python train.py --num_hidden_layers=12 --hidden_size=256 --num_attention_heads=2 --num_key_value_heads=2 --head_dim=128 --intermediate_size=768 --vocab_size=1820 --hidden_act="tanh_gelu" --norm="layernorm" --norm_place="pre" --norm_eps=1e-06 --positions="learned" --qk_norm=false --attn_scale=0.0884 --bias="all" --tie_word_embeddings=true --parallel_block=false --init="normal" --init_std_qkv=0.0176 --init_std_o=0.00358 --init_std_up=0.0176 --init_std_down=0.00358 --optimizer="muon_variant" --learning_rate=0.00927 --lr_mult_o=4.0 --lr_mult_down=2.0 --beta1=0.9 --lr_head=0.00692 --max_grad_norm=1.0 --warmup_steps=200 --schedule="cos" --final_lr_fraction=0.1 --batch_tokens=65536 --max_seq_len=384 --doc_mask=true --train_tokens=269500000 --max_steps=4113 --dataset="wikipedia_en"
Each number is 200 + 30 x the weight over its row's rms, rounded and kept within 0 to 999. Layers, rows and columns count from 0. The size before them is the row's rms in percent of the matrix's.

# down: layer 7 MLP down (transposed), 768x256, rms 0.079, rows 730-743, columns 0-255
# up: layer 7 MLP up, 768x256, rms 0.0691, rows 731-743, columns 0-255
down730,102,191,173,195,184,251,191,216,242,175,186,163,247,254,213,156,213,168,172,211,197,199,201,216,175,165,155,255,193,227,166,194,200,199,184,151,144,244,208,228,184,198,236,217,184,174,142,205,182,199,204,211,203,219,161,207,192,218,241,237,197,164,186,237,229,190,230,202,204,183,263,214,225,205,187,212,218,175,161,233,191,193,255,211,225,194,216,200,158,239,175,247,218,213,251,178,191,185,234,179,184,178,168,168,118,196,228,248,131,237,226,150,260,216,138,158,201,199,217,227,184,196,191,194,210,199,197,174,245,139,222,197,196,200,219,211,216,261,224,205,208,167,212,206,148,220,230,209,205,199,240,144,263,215,212,244,225,196,199,205,169,166,210,249,190,240,240,244,139,174,215,180,263,214,231,192,152,213,226,177,211,192,211,177,174,211,238,195,179,192,195,143,225,194,164,205,156,207,171,178,183,218,207,220,227,218,161,205,178,189,185,208,173,253,245,193,183,214,157,212,212,193,196,179,203,196,168,204,185,176,147,160,275,173,172,141,224,211,152,237,232,255,151,230,236,181,213,228,133,173,203,160,171,212,244,199,165
up731,098,177,162,212,224,159,186,212,230,179,170,231,193,192,200,244,224,185,183,184,208,229,170,212,188,201,224,210,223,209,190,252,186,204,243,288,230,190,160,187,228,178,190,165,229,222,186,192,189,148,205,204,158,237,224,222,209,175,217,267,249,229,179,250,156,156,161,206,186,182,233,223,195,228,200,197,230,120,163,140,224,269,167,205,130,203,214,151,184,178,234,199,208,217,210,215,226,173,204,197,214,154,176,216,152,236,196,218,264,176,162,167,216,193,198,201,183,222,143,196,149,250,176,177,192,169,238,171,173,218,170,204,211,194,213,247,191,187,212,174,254,177,248,179,198,178,199,186,181,220,182,205,206,214,196,242,175,149,205,176,159,190,238,203,202,173,189,189,167,206,195,207,223,187,274,219,210,204,204,198,214,277,139,239,168,180,175,165,202,223,191,204,200,196,224,189,203,254,145,208,179,183,244,243,177,128,219,231,190,188,219,173,192,224,205,222,262,191,199,203,255,249,238,153,196,221,226,181,198,247,154,183,159,215,237,220,207,181,210,264,219,129,203,171,154,173,211,185,204,179,223,176,250,197,165,198,178
down731,103,216,235,254,201,210,208,189,227,167,187,195,202,223,179,201,183,190,224,163,191,186,186,201,221,225,193,221,178,190,221,203,194,189,229,200,226,205,223,157,205,166,218,186,194,142,200,195,203,213,184,216,146,204,212,145,175,166,180,174,200,177,294,237,195,168,184,167,243,238,239,202,195,246,257,181,207,138,257,187,173,216,213,168,211,195,195,190,247,208,179,160,245,218,242,202,213,192,229,176,285,238,180,175,165,231,239,161,225,216,191,221,231,161,232,180,246,165,196,168,196,210,223,177,183,142,240,228,199,182,251,203,190,143,208,195,210,183,167,136,173,192,211,220,232,220,215,170,174,197,180,199,235,194,218,231,237,152,176,181,205,143,174,190,188,159,227,215,147,217,244,178,208,233,245,217,227,221,168,227,205,178,233,201,200,155,176,171,242,212,196,165,195,217,216,186,203,207,160,206,199,191,184,212,202,206,153,157,207,212,239,214,236,213,185,278,168,207,156,245,196,161,162,155,164,283,193,248,156,171,159,228,237,238,231,195,197,237,169,192,174,228,176,263,235,118,162,227,144,215,199,214,162,245,189,199,199
up732,094,245,222,266,212,235,200,171,223,177,187,189,183,211,227,246,162,156,239,235,224,168,224,221,207,197,200,241,242,206,198,174,168,212,218,228,220,172,168,243,194,209,202,211,174,177,206,235,188,168,223,168,216,165,226,148,212,210,202,249,229,205,176,188,235,156,259,199,165,167,137,178,250,244,199,194,213,182,182,241,191,146,186,179,249,200,174,232,194,141,201,169,212,181,169,205,177,235,196,183,224,215,140,189,188,149,178,179,164,202,191,180,222,223,289,219,177,158,254,164,209,228,186,178,181,167,235,194,210,269,237,172,249,187,146,160,210,186,145,223,198,256,228,208,263,251,219,225,211,206,243,182,171,212,200,216,171,198,182,241,198,243,183,193,176,220,216,204,202,175,185,170,212,266,210,143,227,193,215,202,198,234,209,245,206,227,149,191,186,177,208,173,161,170,141,211,202,195,155,179,200,147,220,212,226,186,206,229,134,166,194,192,190,193,255,243,172,205,232,241,193,206,199,165,170,150,161,228,226,164,232,126,170,227,186,172,215,194,209,221,171,183,188,213,174,231,186,172,174,198,188,199,242,225,161,220,250
down732,096,234,166,187,187,208,185,131,177,213,174,173,227,198,221,206,211,196,177,239,172,229,166,191,188,143,236,227,223,182,181,143,220,190,165,160,163,228,203,196,192,167,153,141,277,277,213,246,211,251,186,194,210,253,233,195,201,204,193,195,143,238,223,174,198,212,182,208,196,219,231,178,209,227,193,234,191,218,180,209,192,173,202,172,166,231,224,224,179,172,208,166,207,207,199,200,205,213,226,245,159,190,160,169,235,243,163,249,154,229,226,177,178,211,228,252,168,215,168,205,205,200,210,200,167,214,210,194,192,194,240,222,200,162,248,218,241,190,224,175,209,200,236,229,172,214,197,198,171,229,246,187,148,252,143,166,174,250,188,212,179,271,170,236,198,226,198,212,186,239,200,171,204,165,194,215,217,231,189,215,225,190,207,163,223,196,190,285,153,182,191,207,287,199,220,133,181,236,203,172,174,142,182,194,188,160,192,114,213,190,209,157,161,230,141,188,222,140,219,222,133,226,180,187,212,252,213,160,169,243,212,228,207,198,202,163,184,215,207,200,246,216,223,203,234,178,149,232,230,200,172,213,219,210,171,219,224
up733,100,177,224,205,253,222,187,222,177,182,207,236,160,213,187,152,183,214,159,168,191,153,208,160,179,238,214,197,197,256,237,179,206,200,209,234,228,233,266,175,206,201,173,236,273,287,178,233,241,192,195,177,158,256,210,112,231,178,208,170,152,214,173,196,204,177,188,145,170,206,199,203,219,212,223,201,182,200,189,177,184,173,180,208,190,214,194,160,180,209,136,202,201,194,180,232,209,190,224,235,163,209,249,256,238,228,191,178,198,205,128,169,222,217,195,238,207,208,150,164,209,245,209,170,192,177,210,166,202,208,217,194,193,218,195,159,150,194,133,189,221,207,140,195,160,223,203,217,191,176,225,253,147,177,202,229,211,192,154,192,237,237,185,228,210,221,212,188,182,167,182,228,251,268,220,167,191,229,252,191,231,215,148,225,246,179,142,172,171,229,209,204,187,188,232,186,191,217,188,201,155,199,238,184,167,219,186,224,188,184,212,242,266,219,223,155,161,193,221,159,232,202,198,196,145,233,175,197,193,152,192,218,166,229,207,213,255,234,153,221,198,250,188,207,199,242,189,193,194,158,217,181,246,254,201,210,263
down733,102,175,205,219,175,191,203,225,207,134,213,219,178,193,169,268,200,150,246,207,232,175,181,220,235,163,210,169,274,185,230,196,206,171,224,256,190,236,227,181,203,218,196,238,157,179,181,220,171,183,202,197,270,173,173,204,212,186,230,219,193,209,164,199,207,231,198,222,177,195,172,199,146,213,195,232,158,161,233,202,173,215,172,201,225,255,195,156,184,240,225,188,191,147,266,127,196,206,242,186,130,214,226,126,200,237,176,220,176,199,237,208,191,199,216,196,210,201,157,245,223,207,198,169,235,229,207,128,250,194,209,232,185,183,170,208,261,126,258,202,175,201,213,188,202,196,228,226,235,211,188,192,151,121,190,233,215,180,208,245,169,198,191,173,180,271,144,208,170,137,186,209,245,177,183,210,178,195,171,195,195,206,158,207,228,208,208,174,203,233,198,195,199,208,237,210,235,197,227,232,166,219,214,212,199,234,221,233,215,200,171,187,185,168,220,222,201,229,241,157,196,188,236,211,192,190,191,141,212,174,266,159,186,99,242,180,205,181,263,155,209,201,214,193,205,180,202,218,178,212,203,227,215,198,189,199,143
up734,098,215,192,256,129,188,222,204,212,209,178,202,203,187,217,250,243,238,230,247,234,202,169,200,241,204,170,208,255,238,162,202,208,215,183,206,234,224,251,208,227,170,193,182,194,214,216,183,229,233,167,209,211,191,227,218,177,223,225,233,261,178,189,173,176,151,171,205,226,204,214,172,194,201,197,213,171,187,194,187,168,202,209,134,181,183,199,164,194,155,266,186,189,186,204,214,200,196,188,212,247,225,220,124,212,206,222,216,200,241,180,181,213,167,177,183,185,228,171,184,174,156,222,230,196,148,203,195,212,167,174,246,201,178,170,167,214,212,241,209,202,226,187,207,141,166,228,197,228,204,181,254,101,183,209,226,211,198,177,201,163,181,180,190,231,163,247,195,137,204,197,209,248,219,169,210,178,163,175,205,267,241,222,232,280,181,204,208,235,179,216,202,237,165,172,250,242,234,166,266,218,129,182,208,224,176,174,208,195,160,173,198,208,170,159,261,214,201,176,206,218,187,139,154,227,185,218,223,241,152,198,157,178,201,157,187,148,163,219,237,141,195,202,181,184,122,234,230,238,241,219,202,221,191,180,232,205
down734,096,171,161,226,210,234,173,214,169,143,201,168,237,245,235,223,176,178,163,209,188,224,240,219,177,213,237,162,169,245,212,170,173,198,187,231,194,174,196,223,190,226,198,170,180,209,264,208,158,161,223,208,182,237,182,139,185,169,260,130,174,242,235,156,253,182,201,184,181,225,174,201,205,177,187,183,169,189,176,257,215,211,194,217,170,200,265,192,197,199,245,156,155,223,190,187,179,193,173,179,247,229,193,244,176,208,187,180,194,178,246,219,150,196,229,213,189,160,233,228,194,257,182,179,192,242,223,245,200,178,205,165,209,263,206,226,198,231,231,148,198,198,180,183,162,189,184,126,240,267,180,210,200,221,237,196,121,232,148,185,153,250,189,197,188,256,173,230,196,138,251,180,171,176,192,188,229,236,201,143,206,172,170,178,203,224,225,160,227,180,223,188,223,163,228,164,196,170,164,186,180,211,219,202,185,225,245,185,255,187,189,170,235,178,223,171,208,173,259,226,172,213,166,211,194,208,208,235,234,175,219,243,204,175,220,235,218,211,254,179,255,216,203,184,202,177,241,150,200,152,221,213,208,215,214,171,220
up735,101,149,200,203,181,244,259,255,205,207,233,192,170,214,160,189,220,176,192,165,147,215,135,189,209,234,206,217,223,232,221,216,200,196,228,161,205,187,207,208,184,179,148,184,214,193,195,222,255,183,236,189,226,188,178,211,270,233,201,205,177,201,213,262,202,185,232,148,227,163,176,205,226,175,217,209,194,163,180,167,220,285,203,198,234,278,169,213,197,158,241,169,205,155,182,236,227,174,230,186,259,247,250,191,179,191,232,222,186,204,152,206,196,178,167,182,199,220,233,176,178,207,230,217,197,233,212,221,207,206,199,162,222,194,182,216,188,207,155,194,146,218,256,277,205,167,175,194,162,174,109,175,237,145,187,204,201,215,218,142,163,214,171,178,142,212,204,225,239,241,219,210,239,169,175,158,195,171,205,207,172,222,185,185,184,183,148,214,229,239,177,190,200,211,143,206,199,175,227,149,217,239,184,164,191,204,200,203,258,163,248,143,243,192,203,227,160,192,170,161,219,178,199,155,219,249,178,177,216,182,188,218,222,229,215,135,195,221,198,219,206,252,131,253,162,194,189,203,220,226,208,203,198,196,222,200,231
down735,093,214,147,197,171,215,160,156,175,207,227,187,207,188,181,159,222,212,191,195,173,177,156,166,204,252,236,175,165,139,199,167,223,155,176,255,223,153,185,222,162,187,216,210,191,221,210,158,237,226,230,229,200,210,202,142,189,169,228,213,220,155,211,189,179,223,192,231,220,187,235,222,176,236,148,189,184,246,202,227,246,176,174,247,162,186,228,167,235,215,195,216,220,213,164,259,228,218,158,185,190,176,224,207,262,210,223,241,241,199,198,177,217,183,179,160,205,151,215,176,229,222,168,211,233,162,186,200,187,215,175,220,170,220,211,193,178,210,181,229,202,196,140,191,221,229,152,229,254,197,261,200,178,182,158,190,165,251,144,212,186,161,226,201,266,228,185,186,211,161,161,201,190,239,233,212,192,239,222,188,197,208,184,236,209,167,201,190,153,206,204,222,204,213,219,239,255,181,133,216,225,226,247,179,230,155,247,211,177,241,129,173,228,251,183,238,183,203,186,189,243,210,207,232,178,197,213,178,147,244,282,189,226,174,229,201,172,140,211,211,190,233,204,201,213,161,159,195,141,182,202,187,268,241,210,223,146
up736,105,239,226,154,251,198,221,184,158,203,225,260,174,178,224,222,197,182,180,193,224,226,222,212,190,175,171,159,181,193,230,146,194,167,237,241,207,214,258,142,230,225,162,209,235,157,197,193,213,133,232,234,206,220,184,180,206,228,209,215,244,183,217,201,199,173,225,171,212,253,226,162,152,217,225,243,215,171,188,218,196,255,207,172,181,218,231,249,203,184,243,175,200,181,167,203,197,116,185,182,173,235,220,175,212,248,179,185,198,227,229,208,237,168,207,208,141,237,181,230,155,199,182,232,181,249,195,205,244,263,166,191,198,202,189,193,229,188,202,128,238,197,202,183,193,196,185,199,227,207,197,194,247,179,173,260,238,236,193,184,240,221,227,225,153,188,204,165,211,157,215,200,130,241,190,190,190,175,202,221,167,179,202,182,159,161,161,243,140,186,258,153,188,182,215,203,181,214,214,244,226,151,175,191,216,203,233,162,244,158,271,213,146,159,189,187,242,199,152,168,209,247,181,166,216,214,168,239,225,182,196,184,240,179,177,175,240,151,222,184,195,252,179,171,175,230,221,210,199,156,210,205,221,182,194,144,168
down736,105,134,188,221,231,218,231,207,230,198,231,206,229,217,214,168,211,270,222,167,217,188,191,207,242,189,179,177,200,214,192,129,170,227,175,154,206,186,219,194,223,219,273,203,198,238,215,199,203,218,181,227,230,218,184,184,198,192,125,241,185,208,200,250,208,213,190,256,228,154,180,190,142,181,212,195,248,193,199,223,166,178,212,192,179,159,208,165,141,211,237,201,218,208,168,158,194,239,176,257,206,163,225,248,246,197,188,239,152,281,190,211,162,235,177,176,181,199,184,199,216,209,234,185,196,191,182,154,206,149,231,128,147,199,187,214,211,210,200,239,172,264,216,251,188,215,160,190,220,151,225,216,178,190,253,173,181,140,230,194,173,201,209,197,206,224,171,218,173,230,212,162,207,234,172,187,166,183,202,173,210,173,177,162,147,234,252,207,216,188,169,185,232,178,203,216,229,214,175,224,150,208,159,246,143,150,189,199,173,242,150,197,245,184,207,172,200,251,202,165,202,136,206,225,215,186,252,192,175,204,230,195,233,155,193,203,153,260,198,196,210,224,153,223,184,241,242,233,195,198,252,161,198,200,199,249,185
up737,105,222,192,137,210,189,221,178,160,170,134,204,249,212,243,172,201,196,142,196,154,256,223,218,238,246,200,248,214,261,228,180,174,225,204,157,233,236,243,210,190,160,175,222,177,232,199,184,197,180,166,142,216,159,134,235,189,277,216,203,208,157,155,233,233,241,162,158,176,184,206,206,215,213,233,208,216,188,167,212,195,245,199,171,192,165,205,227,198,208,198,158,185,170,216,175,203,217,207,190,183,191,195,232,164,233,173,263,223,196,253,260,220,222,148,230,157,219,225,183,187,189,185,201,209,155,224,189,225,158,175,136,176,219,260,194,208,186,197,198,224,187,213,181,164,228,198,207,238,174,207,254,156,215,199,220,172,226,133,201,165,206,259,211,172,278,179,219,180,144,218,177,199,184,175,210,158,205,270,210,194,231,216,194,171,181,204,233,181,193,190,187,180,246,221,238,178,200,155,238,228,171,132,193,245,188,179,210,237,226,213,180,179,249,204,159,191,216,198,220,159,175,184,213,225,192,230,178,164,192,171,234,211,246,187,221,178,219,179,186,185,198,265,186,178,224,173,169,153,215,171,177,215,212,199,243,240
down737,102,169,153,252,142,141,213,174,226,178,218,222,163,170,239,201,228,163,247,144,145,206,172,196,166,176,192,234,221,177,224,207,181,175,231,179,222,163,173,194,201,174,230,182,194,213,182,161,144,207,187,215,222,174,218,196,232,218,214,188,207,184,209,193,164,151,228,208,256,231,191,202,158,187,203,189,222,172,234,225,198,210,199,132,264,207,237,228,214,213,207,210,180,256,205,182,229,176,212,218,208,167,219,278,196,239,162,232,154,157,249,172,178,242,203,212,184,186,217,190,222,255,201,255,189,237,191,195,181,129,215,203,191,223,152,182,197,215,173,204,205,189,189,180,179,205,190,138,232,174,262,230,184,215,243,231,233,220,198,226,215,147,84,191,191,223,210,219,172,194,261,193,185,183,197,201,177,277,175,177,209,180,165,248,241,187,173,191,144,214,205,201,240,150,213,184,206,209,204,179,152,199,261,217,211,187,173,177,228,233,177,203,211,225,220,166,215,206,224,231,219,165,193,198,235,192,223,178,153,201,186,202,246,198,194,237,172,169,165,190,232,233,176,244,221,230,215,241,240,174,220,140,200,223,204,147,225
up738,113,165,209,201,207,209,207,209,252,187,198,202,195,172,229,227,223,146,176,204,245,162,253,130,186,214,159,188,192,193,183,182,219,220,199,173,216,197,167,174,148,263,186,133,228,197,173,248,177,190,163,163,125,220,164,155,228,223,172,178,188,210,193,209,217,152,201,200,235,224,237,150,217,214,220,221,209,201,213,223,240,259,170,184,187,180,173,230,203,183,233,213,245,194,201,198,268,196,199,155,204,176,153,192,259,165,161,235,218,167,179,187,222,208,182,208,225,170,215,177,161,218,182,162,210,183,169,204,203,241,229,226,202,208,195,198,152,227,206,156,198,202,201,197,209,246,210,237,189,198,210,225,265,215,203,186,250,217,169,182,170,151,181,208,181,203,179,221,223,166,250,152,215,206,250,237,210,150,191,191,210,166,150,238,156,231,188,151,242,197,224,199,192,221,194,196,194,188,231,201,147,274,190,178,193,208,194,175,232,200,245,171,234,238,170,219,176,254,261,268,194,228,194,183,160,229,195,205,206,172,180,209,188,232,205,212,200,178,149,261,194,185,211,213,193,138,234,225,246,225,174,160,105,195,249,240,218
down738,116,209,190,238,145,236,234,218,230,234,213,162,211,176,166,230,169,184,198,176,177,179,154,213,213,191,140,201,193,152,183,200,164,200,221,197,193,204,221,225,237,235,178,222,228,214,240,168,166,211,129,215,203,230,228,138,184,166,216,183,210,196,176,245,175,242,146,170,250,218,257,220,191,161,193,235,260,196,235,212,225,202,164,212,205,192,295,215,203,198,231,203,187,243,149,207,170,218,245,200,174,175,155,207,158,180,257,211,168,188,188,205,185,259,210,189,217,192,150,218,218,220,219,225,175,223,191,196,214,194,187,184,178,209,216,260,236,246,232,177,209,211,189,242,152,197,165,214,193,183,217,183,233,196,238,171,221,198,191,221,225,161,185,221,198,175,176,153,213,154,251,172,209,200,206,237,213,240,219,179,177,175,182,178,224,164,219,157,229,139,225,148,193,223,246,205,184,141,186,189,230,187,256,184,232,168,239,152,265,185,172,229,168,199,160,181,169,229,207,250,250,176,175,193,137,217,198,213,137,238,163,211,214,217,204,228,207,175,163,245,188,170,184,164,194,206,187,258,166,199,193,206,136,209,206,239,243
up739,099,261,167,205,188,254,153,224,182,196,241,193,180,213,262,193,254,167,171,262,223,204,248,231,185,250,204,197,189,197,177,200,175,160,261,217,211,207,202,218,202,299,142,213,240,153,197,227,132,227,214,222,248,205,235,182,216,197,208,202,175,260,165,219,235,160,144,191,238,221,128,279,211,215,201,189,182,168,206,242,192,173,166,254,207,196,143,184,294,203,185,202,225,176,189,205,228,180,196,239,202,244,159,223,179,189,197,174,181,215,161,237,228,182,208,193,190,184,149,227,184,162,221,154,196,238,189,152,180,161,189,202,235,228,187,198,194,229,139,158,191,209,181,258,245,200,210,211,213,201,157,215,211,168,225,221,188,197,164,213,188,179,210,215,187,224,196,203,245,191,227,155,200,217,237,174,210,212,176,185,148,228,230,209,211,179,176,212,160,186,179,202,202,166,193,217,224,235,193,211,235,159,175,191,210,170,190,222,213,144,166,188,192,160,202,140,171,238,213,210,196,190,248,185,257,193,195,257,167,226,186,213,176,193,242,186,196,183,196,170,189,204,159,197,174,196,238,227,228,161,175,152,181,190,248,196,170
down739,104,160,135,167,264,211,242,156,214,215,217,242,235,232,220,219,195,230,178,162,183,159,170,172,204,221,203,222,164,187,284,220,166,189,244,180,223,173,180,212,170,151,281,191,208,205,228,232,219,164,172,178,219,177,190,202,210,151,205,180,150,164,152,259,182,232,198,197,229,203,224,203,203,215,202,184,170,160,224,223,197,167,223,214,129,219,169,169,185,200,227,200,167,186,203,175,215,230,198,195,245,218,259,238,219,151,214,206,197,204,210,209,189,148,214,188,265,221,237,184,220,203,192,241,208,210,222,221,168,235,230,202,168,178,183,137,167,161,185,242,205,243,219,124,183,187,166,152,165,121,226,230,253,150,159,192,205,223,197,201,157,235,212,164,183,186,219,194,185,229,201,221,169,192,196,202,207,264,161,176,159,234,176,219,199,214,159,189,229,263,176,200,246,179,218,141,215,181,212,202,182,230,233,209,202,249,188,217,198,216,169,176,229,188,183,221,155,258,189,207,219,201,177,177,230,209,215,194,239,194,249,219,230,185,160,213,177,223,184,172,188,215,241,217,173,214,191,232,146,186,178,253,186,157,198,201,255
up740,095,229,207,209,239,180,232,195,179,194,209,248,257,206,263,234,252,209,207,174,196,242,251,196,189,199,181,240,200,186,241,195,222,182,189,215,156,192,183,192,215,272,141,216,205,210,215,227,191,193,207,164,148,190,169,159,192,221,251,210,171,199,195,189,168,176,175,200,182,195,173,239,226,213,206,247,171,195,224,206,172,167,177,170,167,170,243,163,156,234,197,241,204,225,180,163,218,194,241,253,149,233,189,211,170,177,232,224,232,235,232,177,207,197,190,201,124,189,194,242,194,245,177,210,207,191,163,192,188,213,206,174,199,223,198,159,191,192,159,246,240,203,206,222,190,185,167,208,253,205,211,204,156,162,166,223,167,253,172,173,205,189,213,187,186,235,153,214,167,179,260,217,209,252,159,208,209,185,178,198,163,205,245,196,169,248,226,188,179,175,193,197,171,208,248,265,174,186,163,191,134,195,144,198,249,175,178,193,143,205,236,210,205,144,208,259,197,196,195,122,132,253,212,257,189,166,252,221,238,177,138,185,163,214,183,222,144,206,210,184,204,168,246,193,157,195,248,218,208,167,217,240,193,188,163,183,198
down740,092,191,192,230,188,220,181,243,219,220,167,215,221,134,192,199,166,198,202,153,235,211,227,190,196,279,158,204,156,179,186,248,178,273,217,205,224,213,207,198,181,146,241,197,175,237,214,208,197,206,203,195,176,186,218,221,199,210,249,120,230,184,191,156,179,181,247,237,189,170,238,197,229,150,166,222,261,154,179,247,236,232,203,210,145,204,215,230,172,206,156,183,213,225,207,182,108,216,232,217,173,189,197,236,195,169,218,201,212,233,265,224,209,192,172,165,242,189,205,215,207,162,210,234,221,170,225,196,250,178,176,242,220,177,169,154,227,186,204,218,223,173,201,216,204,183,247,246,213,220,210,249,259,226,173,164,187,221,219,217,218,211,132,243,154,156,159,220,201,175,191,178,205,184,201,178,207,154,184,194,200,199,242,170,180,217,224,218,228,186,246,200,154,171,197,245,200,243,163,187,191,157,209,230,180,183,173,231,177,192,222,174,197,210,175,185,164,208,222,246,200,164,164,163,223,234,194,213,233,201,172,193,178,251,183,139,166,204,158,197,188,223,167,133,256,219,205,202,159,183,150,134,187,235,254,201,184
up741,100,218,183,153,206,210,146,123,168,205,232,226,200,169,216,212,204,198,207,200,207,243,204,155,139,244,197,194,215,198,220,177,233,153,165,225,248,187,228,178,172,139,180,205,182,232,199,220,255,164,236,194,196,190,177,178,221,188,203,215,147,212,274,179,175,246,234,248,236,224,241,211,239,179,275,187,134,208,191,160,187,205,231,145,163,202,199,218,199,139,188,186,193,216,228,177,225,186,217,229,226,234,165,148,232,196,219,197,248,207,192,180,183,188,195,220,232,217,188,249,141,149,252,203,224,218,193,192,185,237,257,198,227,239,184,217,190,229,154,168,119,242,215,155,192,236,201,192,148,208,221,209,206,169,241,194,181,230,175,206,246,241,194,210,193,160,215,226,231,219,190,184,229,198,222,186,200,210,173,231,197,253,134,189,171,196,173,150,231,190,189,204,226,158,211,174,198,214,180,140,229,209,206,220,186,206,170,141,180,211,224,214,182,197,233,190,223,254,207,171,195,211,183,181,174,206,205,217,226,221,184,163,127,222,197,217,193,208,170,166,231,213,189,204,183,212,269,243,190,232,112,212,234,236,185,181,177
down741,100,175,201,215,198,259,272,205,194,178,199,214,259,193,151,175,169,209,148,191,247,195,179,280,207,201,209,194,213,218,216,247,147,203,226,188,181,180,274,210,221,211,228,213,207,160,178,201,163,197,218,191,162,142,223,203,140,212,166,201,216,172,153,238,216,195,215,154,153,209,199,240,225,254,166,216,212,269,199,183,215,199,222,224,219,150,203,207,216,200,154,213,154,246,189,205,208,159,224,200,253,152,214,173,185,261,125,183,198,177,171,220,197,226,184,197,245,205,168,212,242,193,189,235,238,216,193,162,190,222,216,173,187,141,177,192,191,193,212,184,212,165,208,218,130,226,204,220,230,191,245,219,252,203,206,239,202,183,230,211,149,204,186,156,193,197,166,216,178,190,126,265,154,144,190,171,191,199,203,237,239,193,234,168,249,193,191,207,190,235,189,216,197,133,209,242,215,196,222,211,172,179,226,187,206,210,152,248,232,204,227,257,219,161,236,177,235,162,194,178,194,200,237,204,179,189,123,184,184,151,187,224,209,183,261,193,178,168,201,211,225,201,178,208,167,214,189,167,246,177,224,193,193,194,248,170,189
up742,102,157,164,228,178,234,224,233,245,237,182,175,215,223,169,141,135,172,188,200,174,151,259,174,196,211,185,151,197,206,206,211,170,248,202,189,186,200,242,205,126,197,226,194,168,192,266,181,261,211,207,169,187,141,171,226,184,238,167,272,163,220,200,219,228,250,323,229,238,185,142,200,196,202,197,261,204,210,212,223,192,170,190,197,167,148,221,198,179,133,216,200,130,203,196,181,178,246,237,218,194,226,180,149,197,203,221,177,206,212,193,226,185,180,214,175,161,193,139,233,159,175,204,150,231,219,179,234,176,231,175,187,207,228,231,192,205,222,186,176,221,188,210,236,188,168,185,198,204,162,211,188,205,178,240,200,229,181,190,212,214,202,195,234,209,220,218,209,234,186,198,174,205,173,204,162,184,247,206,191,247,223,168,173,228,163,184,214,162,191,198,163,239,215,255,215,227,215,196,224,230,194,181,203,145,214,196,237,169,231,208,154,181,196,233,210,266,205,212,198,197,244,182,233,239,186,190,185,187,144,196,189,216,171,151,213,208,184,198,222,207,229,206,211,165,199,160,245,220,174,147,276,173,222,133,222,204
down742,102,248,171,209,192,250,190,180,225,247,160,172,196,229,211,209,201,190,142,135,204,193,249,205,232,170,182,227,205,186,219,198,243,218,164,215,142,137,165,197,246,193,184,167,180,179,200,182,236,212,159,167,226,192,193,193,151,141,175,187,209,209,206,223,238,181,237,184,182,214,208,188,203,209,163,189,178,201,207,199,272,203,184,288,149,208,210,171,205,198,230,186,204,191,192,164,199,228,223,233,203,170,166,220,211,239,175,160,208,203,224,188,189,169,207,147,184,207,198,200,235,196,205,228,187,218,199,195,227,176,255,188,229,113,190,175,199,194,221,200,209,185,156,178,209,184,145,161,197,180,183,210,218,198,186,215,224,158,214,167,171,201,153,196,183,171,179,154,231,234,177,205,206,218,172,201,217,260,197,195,152,255,199,245,186,235,246,185,231,211,188,177,177,137,259,152,197,253,145,186,271,214,265,247,226,239,232,181,176,220,187,241,252,180,222,228,223,218,214,236,249,191,232,215,179,204,198,167,198,162,228,171,200,219,200,224,183,238,250,206,240,184,211,173,187,216,145,199,136,159,241,175,238,204,262,214,136
up743,101,254,242,236,194,210,201,147,204,210,172,224,214,162,142,186,209,210,206,216,244,212,174,207,179,186,152,169,212,238,216,205,167,209,235,165,137,214,179,244,201,229,179,241,186,198,148,183,218,225,234,180,179,228,203,190,214,176,210,240,236,231,206,195,181,170,171,163,224,199,189,164,205,237,172,148,245,221,312,207,174,271,241,164,170,203,240,177,210,193,178,233,184,199,230,138,257,166,180,192,204,212,144,243,189,186,180,147,179,140,228,222,188,199,203,188,177,248,214,197,214,217,213,191,177,211,183,247,195,196,234,163,196,218,191,198,203,254,214,223,121,254,253,188,256,227,169,192,202,192,236,224,218,201,205,173,201,205,214,246,176,208,195,241,208,186,207,196,158,166,160,187,210,212,203,226,178,199,209,180,218,162,139,192,216,221,224,274,197,150,218,204,221,196,168,220,140,162,151,180,164,198,156,221,223,180,292,195,224,208,225,198,193,179,203,233,194,175,152,198,190,202,202,223,181,226,231,184,201,160,206,257,202,220,176,194,193,248,196,234,273,202,158,187,191,168,151,209,236,193,208,182,219,187,145,194,190
down743,101,253,214,186,173,204,180,179,258,163,236,239,158,174,223,235,196,240,258,185,168,214,175,193,189,166,218,220,158,241,226,211,171,195,222,178,218,180,166,174,171,159,166,177,183,199,239,204,185,149,230,245,212,175,250,248,247,199,254,189,210,176,234,199,197,194,171,230,192,203,237,210,136,204,185,225,176,202,169,197,141,182,206,215,175,193,234,127,184,185,199,225,236,185,191,238,199,258,175,205,133,215,131,246,220,212,229,201,196,180,207,159,222,205,210,201,265,215,160,234,175,129,247,169,237,234,202,185,194,200,195,236,217,201,227,263,194,190,190,171,171,157,203,202,145,194,155,238,161,160,164,165,189,173,195,220,190,170,168,215,222,203,227,195,178,201,215,197,204,181,196,224,225,190,256,255,137,200,235,253,227,152,198,207,228,248,211,200,203,195,175,237,215,202,180,183,202,212,198,201,206,159,222,190,232,226,226,194,210,188,224,182,169,210,178,180,176,237,217,175,245,193,188,173,174,184,227,201,121,175,271,227,209,210,183,206,213,195,237,228,200,163,216,194,188,237,213,212,151,192,172,132,142,200,264,273,198